config.toml
num_hidden_layers = 14
hidden_size = 96
num_attention_heads = 2
num_key_value_heads = 1
head_dim = 64
intermediate_size = 256
vocab_size = 8192
hidden_act = "swiglu"
norm = "rmsnorm"
norm_place = "pre"
norm_eps = 1e-05
positions = "rope"
rope_theta = 10000.0
rope_fraction = 1.0
qk_norm = false
attn_scale = 0.125
bias = "none"
tie_word_embeddings = false
parallel_block = false
init = "uniform"
init_std_qkv = 0.0668
init_std_o = 0.0126
init_std_up = 0.0668
init_std_down = 0.0126
init_out_by_depth = true
optimizer = "cautious_adamw"
learning_rate = 0.0021
beta1 = 0.9
beta2 = 0.95
weight_decay = 0.055
lr_head = 0.00744
max_grad_norm = 2.0
warmup_steps = 203
schedule = "wsd"
decay_fraction = 0.945
decay_shape = "pow"
final_lr_fraction = 0.0
batch_tokens = 16384
max_seq_len = 256
doc_mask = true
train_tokens = 156600000
max_steps = 9559
dataset = "wikipedia_en"
Each number is 500 + 40 x the weight over the matrix's rms, rounded and kept within 0 to 999. Layers, rows and columns count from 0. Numbers have three digits each.

# k: layer 2 attention key, 64x96, rms 0.114, rows 4-25, columns 0-95
# q: layer 2 attention query, 128x96, rms 0.116, rows 5-25,69-89, columns 0-95
k4:510488452477503429512466529454474529502533503511470478484484566511448453492479469466501523478525541499495541438538521466533532503527506483574487494494472450511518557503492508465484526487469535479439499498494540523501519453544502537506571455496479512508494502448560507531573533536509557517
q5:514594494439526551489497573463450433459523447477576462540453570531513456525505459535503529456454481498565517477517500483493494487479473463503513534471529521484482472513502534517468356479476524512541542460509518561570504436511505476497498518510501472525477437514518525494537533469494438433
q69:512539530597422537510481511498542498519453553539433552440504519431435506584472538433498507515455486552491561509509536463574516487487519487515504432511501524445530488575465552441495522563559534532493497511536519523588489494437484496468532477504544429527519530488457457484507514521557515462
k5:539496520489518511472491484464581559453471536538446451491552469503536538497482490540445484562577475490532519532489424576503558463530528479490457557480557499541481484518469495505416486516434470503480501481478518555426484475430519395444470462515450530455473496505435550577450478503514512503
q6:511486479495479475505534418479524508493522521484557498490462517505491527500465492553494441490482517454482482506572472543505482456552515525503458462481518469461500575529515493510581529483525509414462482516544462452460545493513495534546525436542496555497449563479518501543457498502479538450
q70:505478464475511475600533466519503548452513505482485497560509529479482522517488443532479508489554497446523515520516512541496487465547509531524508542476466451472434489500499538513428507501483538505496471532505469557468516440457544566482510484512429488468504481462477441537508529446506495528
k6:492494493452534471482522497484482509490485471455483535506448536509489510506483467522471524444514528479474540495483490472534471469486462535547534529498552476477448466460485443515467529472495477477455484509492474471490490477556455526523545512518516472481478441495511502467521547487553507493
q7:494481530467466470525556483538510504489455548533521505448492503490534545512425473470464455500525491482510533538549495534454524534501510495479513526523471454506506505451471487502523424580437471480500499376488531488456438455489528505498503479564486444457533529513482455472544503488482466494
q71:451525483568471548580477462493579485423534500499508509430532509451423479525450527472505385519463426483454497517568516457537498552551576481488493486516478468473466492533480574414492511553566599504509508549539524578562506490426517568453504507490472496501486589519412449533586484525534465467
k7:524464539490482504449479448504554560527466476544473442503544487444548565524485440475532464498568510510505471556500468489559563434423490517419533538477509532533509554524426481513365532533453527513462511499484442517361550438497493536528463486518455471438497501431447539574478529536554517490
q8:525496484482459450514521481547538476480516484527508527494538513474548546514441478468528517497479530462557461456572461491497499515548560541458581453479515525528464540526455498517516508558499502420553476496510535495402497502451510523528527480509516537447479537495458483511498461459521521493
q72:509466460421534484527511423530516513494571514487536449540456497511485442417486463450506478565515514480549494480539487553508492598521506556539542565467489449534463556426503481505521493512489582512463500527489495510466524442560609557492450557545450600521495553478465512558561513473491462521
k8:474536509424500492488460496493531514553478494513541525483474520511498494456467506555517540459471545462451575453502458486572523539510474549449508506495466468517527520480473484520516542503474487474486471512530458482494508514523445490555559500465544499500554519486442526430487561534490546480
q9:516460478496525538462506511496532503485453512534513483503508509468513593546480460426480500517475471491474508516548568525448529592523497469450521571481479522510505481481476492507494425522435486523497524441475506511561446504506515490495469513565522468480538468519471457483554521490526421443
q73:489485451565473500494529497509508501451479583461520512485531494492466461519472498455494439549508479500500521490564550439494509515552578529527512507510494518427495539567497550422474491550539547459452522540509544500529511463480548480429494468535466492486477512522505475498597500472594505477
k9:502491514488492537433486474567504528488509520553541440543541438479487515540503468484502460482562510518506461508580486554531520579460510537438519494486418541525532515542445474521483477525441486582465462566482496472410454529530524597540449484537533446468511505499474502562464513485548492545
q10:504539461476598525476463562485475459500495463517495425498490511531559493482532491499493548505471435539509544547430506462464515465495450448558494583461585558474462476497551500538443408439478514522492548484447450589606496463519531469438542541499517489522555402526543529480541514505493456454
q74:519562484577509534499503527434500488493449555479506553423469552452490556589436564506475486482464483539404485515522511471466500437492535401523485407557492532425503506494461561490481542501568505521523541467557501529561527527439475457477513446469508448463461489525525521492507465468556526469
k10:506418451521475587438526462510542489438449517511476503494501540522552561459544513548466454546530467519516481552498483614491523470493557452480433490511506595492516482564501516492454455513435452481498520535433498479475536531472579440480461502530461489480474483563454517587444439473518467550
q11:424539443470511500511504510478490503454493458466522523492503480553411478465572564491548515496518527528504497525487494494568478469495489526490433554465533493508505524478489474475483567445561575497484459507535475550525533502521485493505456523485508479542381484529555555507458522493539478499
q75:502537459498449490471523503533469458484495465520519541483449479500507523481535554489528531464516566566534508506513509468482510471492510447481551464504494532460463445532491495501524487461527444504470499495526510471574498534506425497496507493484545528559505465511550534484420463510512489435
k11:503538516577533538507532538495492511460496513506508499549487487494485502556528512557499492509466485535536443538493518514425447494531534485507541496541545504467513462517538551518503547513542474571523469478509534479555494498492509458487544472518472469500484442549546516472451505450459498542
q12:550476517550491498485522434548452488519562509454453505448489462502501451446442454557498491474484478449507496514470517478478439420586540449550496417513481468485506513512575531532533501503455484502479534529486526428530487557472464527478498469500458520516495497455505458513475500497453596481
q76:543538466479532502488515504515511577595495440490500505537495519581522512513474465521474531436501520485531526519458516507455484487541449540524478531519530454544477495484554497502438413487504504536479454484462425484450472439573497451523469476540462546482532483519470481473490533483537545610
k12:543507503517499431567486472461501511507472493464451559449467471548483486447481438489479533487503492517519504421498504450543480405467513503578472474458522489512433502488510527501516475452463500409489473398468451553508472492491483518497553477469475507495520489473493464469543496477522550445
q13:530523463480547520525495524552469457457490447480462494491440522488579492513484444557531522512457470468499482535529487494482516466502461402572495554455544574483469467495531495526483376476432517463586570482453444550539469447510524451462521569589499485500551430421527521491532523457483466469
q77:520531498569489533523485553488509512478479578450479539418431502475442491545454571453458515468467480502418468476497519490474466470547556474531512467526512494480464500498445514494509505543572562467502479556544466546571487531473534487496479498560482507499495539485514457514574504508574541509
k13:525486534481499525444528426508537543468469494513491485480522470467543548512539426525509402505499486518522438510478466531528523451475466521452438497516582513537483501531492471514470436467438476498497505541386436472452543461508581481553461497470515469455469445550471517566473489460563507498
q14:514517432493518470501515447537478505556546433464419508430434506490452529437463491499448478507470447447436521547439523511512517456529481452510463505503494530486506476588557493512534448495499500471561552507516481420533485544541492465421440571481590525507495480432499520432450492508456555488
q78:502503412554513473511482437518512500535571496451449489464462484466455546483480521468422474520530437445494440584511507481481528521563539453536453481522497518505453491501514533514520424450522501508436540541549492543518476509560528549495494472496451508556505490458539484497552506464534492471
k14:541476528529530483528515478472502541472477444440439486450478489548481507467493424558529485537522500556520448508532491560499518511462512457576467568440505507512481488538488496499461549477441458477461518496487507514551514492543489504554513471567448461489448484480556498550430562522466546461
q15:498488547530559533486462608441507480518474500499550493582500525497493554524525490482476542569482505473535513442481486505508509607477477500455560579492517464551477455468460508489472454511473526501509507449491516561571517486502509454471516574474480441489506469568529546451537439479513412491
q79:442504504515451553478528541445518454481509522480523572538508499504447482539423553522487475520497507553469513468534491451526482505461532452513451454497494525461491431599492529487497508515513487469505524497532546484505520513425525467468489504510524493503504506511448486504494462534569447507
k15:468453535497508560424506491493512517452492545557555433523533472476477507538472529495501431506485470469573460552472464499457476580500490537462507484556509533504518538543481468493473504514509505502536520521489499516462523491468504487524466433496532488433451528519491523565442480466524420532
q16:474559478491538483538503564539513471479508430576514516501486520514546553546459470492465539479507508525525518438499470487486514525488435549472483581522513522488499474506483520503500482514508493547507447504529514518497489491513508507513515553487474484531507542507416498499501474530460476462
q80:522555556506408508532436486531474443528492493452482517431502479451466518541533555493518529504397517515532423516462489534513488553483472515505540554555499528501500507428470464544589526549537430472535570542557574464500521551555468488527497498503562480465495507524531481528478482509444461463
k16:508512525472524525568491472527515474534534536507576490470463546503469546507493521498562518496511452531475549556509501562489507498523454465471452586530466492461504509451489523547615486542493462568534507489594517477566473486453496472533472547540477522479475493496487520478495485472427464457
q17:554514485577570503418524530483530522532498517539503570578476496559471572465565576475450513537465526458553471491420511516531477496540466519514391543544428478497476453502477541546504450493579450561552450486534512485540562521549454483469493480478514477543509453478476552462423444468492479539
q81:460484492472515521513453411494501504513477477460488481512508462551491507437563485553496480515525575540528434542486536478552537450449538481519425489505480512534433427579521521519521387518450429506463469546497594462478487561519504481477525497488528503613482476507419488515429442522509496477
k17:477463548522483467486440450508404483549537565515497521433449489487417454475500507502531485499477469500523470508470485505473422514535464450570514463460524403476486452514538538518556535549486475511560546498567488479563519517500444500534469486482509525476467434494613419521520475467387473514
q18:505520528494502539507485506495505457496432569503543496454527474514472469442536500508487455522530431514520489515508478526531505506458525569499476476463495516482528542511506500501522572554523478475422480567471461467411496498521542535504467438508514495493459505512543548565538533520461525502
q82:544478443535527505494486517544457549454536542571510514500575508512507529540502519476468474500523460524468518424510505427487519478559539503503489452424503486502543581434501469457448543527507517510479451486506451505548514541491497533544490462505471522454479584439528469468521523505472528529
k18:483489481482491502532522531487478543457497440512472501490482488528484406452568507547496584474488495495450531482553528553469566536496538537548489472478435500528519469501489490540493533482488540437527511531486454459464532425512529552472470466543501553539531534523476463478510551525529516514
q19:478462472521411446523500415521485540513571492502465499385554514474439448463482506433496433472530486481497526514545525521546515470508535573473499447471548511492529476538516522472498530512529525470472471553477452458424543551472520533517454465503507558532466556462543463556470522538504555498
q83:483455491458504458506484439512478528592560522492501431540452472479558494418544431479479480483523498438565405615488437504476517490494431540512480518505488518549479482419510488566542473503459439479474465494446454467417499485638533480504521483468463548463503455501511499529485572449522518481
k19:499465516473527449536507539478480515526522504519477538430497525537523474416537436553486543448480562488504560546508527446512500520539517532571521531508474456520513538438558481527543586469489572502456484463540486511569483455511475559534563471498464527540485503443535505396496538489498581473
q20:446483436419449518539517427429462525545512459432461487449493540438465519440432445508508450460517491502516455491507505500547503465480536533491505513507574549525473545522505486493478530480502482505432537537484506522511524515486522519541469495485481563527450514551520505527494552509482477464
q84:453570517545480493511487453480466490493451535456447540421475460429519545516452512492487551518473456523519420540499439491485499481477545469538480472597526580485500447541464534573485458532492412490488530507521512431497502512528525506516518442461495414455498411557500552471497500447556475478
k20:540441497540553517568498536517478524493525476516441521481460562502506547537482474429538547501534502480514481554474504486468450435456500432513560524505514565516506476450543505567499519476537535531468472503518588502588504470523483484519609521487417461501487539489461512467572556453440551444
q21:522512485523590449507488532518467496552571500467483499489413492570504518448530532499480482474541530471478513577457470527520460455522472521506382487558506482518506480521548492533498485477517477534530461522495552461513527550567428475448514480398500550572562387449506512411439522498459528489
q85:565577457491482500503455441516575475515524456432497503493505454523432523480542525551401548481466491548485509542431512540458513458527498535569436507524502467508413473540537460462540417506479461533552480558523544561463496554494490531491506446539546556616483476522463522451529460473493531532
k21:485495626542540474522500469490535515525514503387510543422457475552452491533423443476535481515464453529531431524470495515479449465484478444594459528504558460501446471483535516477538548522525483494516500429528512489581508461508467509537467514522486512487446459514507453501480529499446515437
q22:507478488462522526531412577521528476464437519575493493573524551523560533556479534480486558514482513524545494498505520475488504515460491466468537554561441490500526501479436530512477473520411526547519498476593576528502532493471515478523541591509474445498567593520421486530516425525478452495
q86:472502515557400536480478537454502428488394506491506538535573484502447461568485572480565543532418461556536498500519514512533518507485554509520523511531436566439516519541469535475515536530484428529564548525547575415510509550402502467476541538532551451447521472503469503500511427445561445510
k22:478439528516506509512418505569556457529509522543512472530552502423514532619476598462536534549487406508557497516461554516483522529447471445394484493523498483441520499454471448476505450532454512561554554498538607526506513501445493397463507473497556456422470520565486546568476415487507410457
q23:524450513508568515463475587492445469482472574521565469556447523512504497498540417465496503484478510550474510524528469447540482538478467493533454545469506515608500483450503571533448471575486466503506552454492490519536489470511413564492538548493525508527558439510490484472498477526528423450
q87:490540471529457536492543535475459499458450524531522514446506510448491495500473491511488480520505510588440496486530512457474508535533549474524522452504425517520534588526460465453487494535465481433491641491534489502591498532373555525421494454515498487534479523472435451508514398554482493505
k23:466466502487502548458538474526482506455498521474545513492448471529474510547497520481489530531477470488536433531519472538448495520518485487553510455489547481493467442569503491467473430518492472429545497536548531514474496491504528489471496445511528534479468461519489447511484530475515473504
q24:491493480482480519515541489502468512502501488495541485497521504487504529477443440488476555490495483498538520481514447504441531462474504488481527506528501554439485466485515479472568539494461518444456553523516464523505429514478557496475542540499491525480495538542497466506516507491536458502
q88:497577503582474479470536489475474462489505488564510558459559478454475508542473517459572543529470475554478508497523504427516512482483529424522495472493501510521495538569486514456398437504478520457519569515471491521498465523428473547494458546483551497455484468552476524483549456480542471489
k24:511484468517502573563516513503479478477532502505410501482446516494469517506524505449533499502503495464520480556416552507467523475438480454470446513480544536523545501458523567481426467535550494481441530421453475490442455458500508500485442501550448437455507577578442474528536557510530530464
q25:523528501537558500512514543469492482571496492490445535503454480575466503490531540497480530522521465490474544557374511458467511474463469518576437494511554500497486477555565536466476563451487463484544457543493516525526455558516471467478491518482507478510500436494499487396516531563517530496
q89:482471591446448573544457538457458382547454571525466462525513518451498433488530591505471508484484489530516422495437370496475476526463487489549546517474545495541556405544554428608563505558557424485524506522563506440504477583508424407541491515497492475499462564505511438524470480598446470557
k25:548444537480551482549482556546517404473531486535496532484401504490495539534489507461556523506461414522512514514470482527448521430459472452497518505556480495419480427438524556554598502500469471505542508488588559558645514461472433408477594516519419521562399462480511522486546488473433506532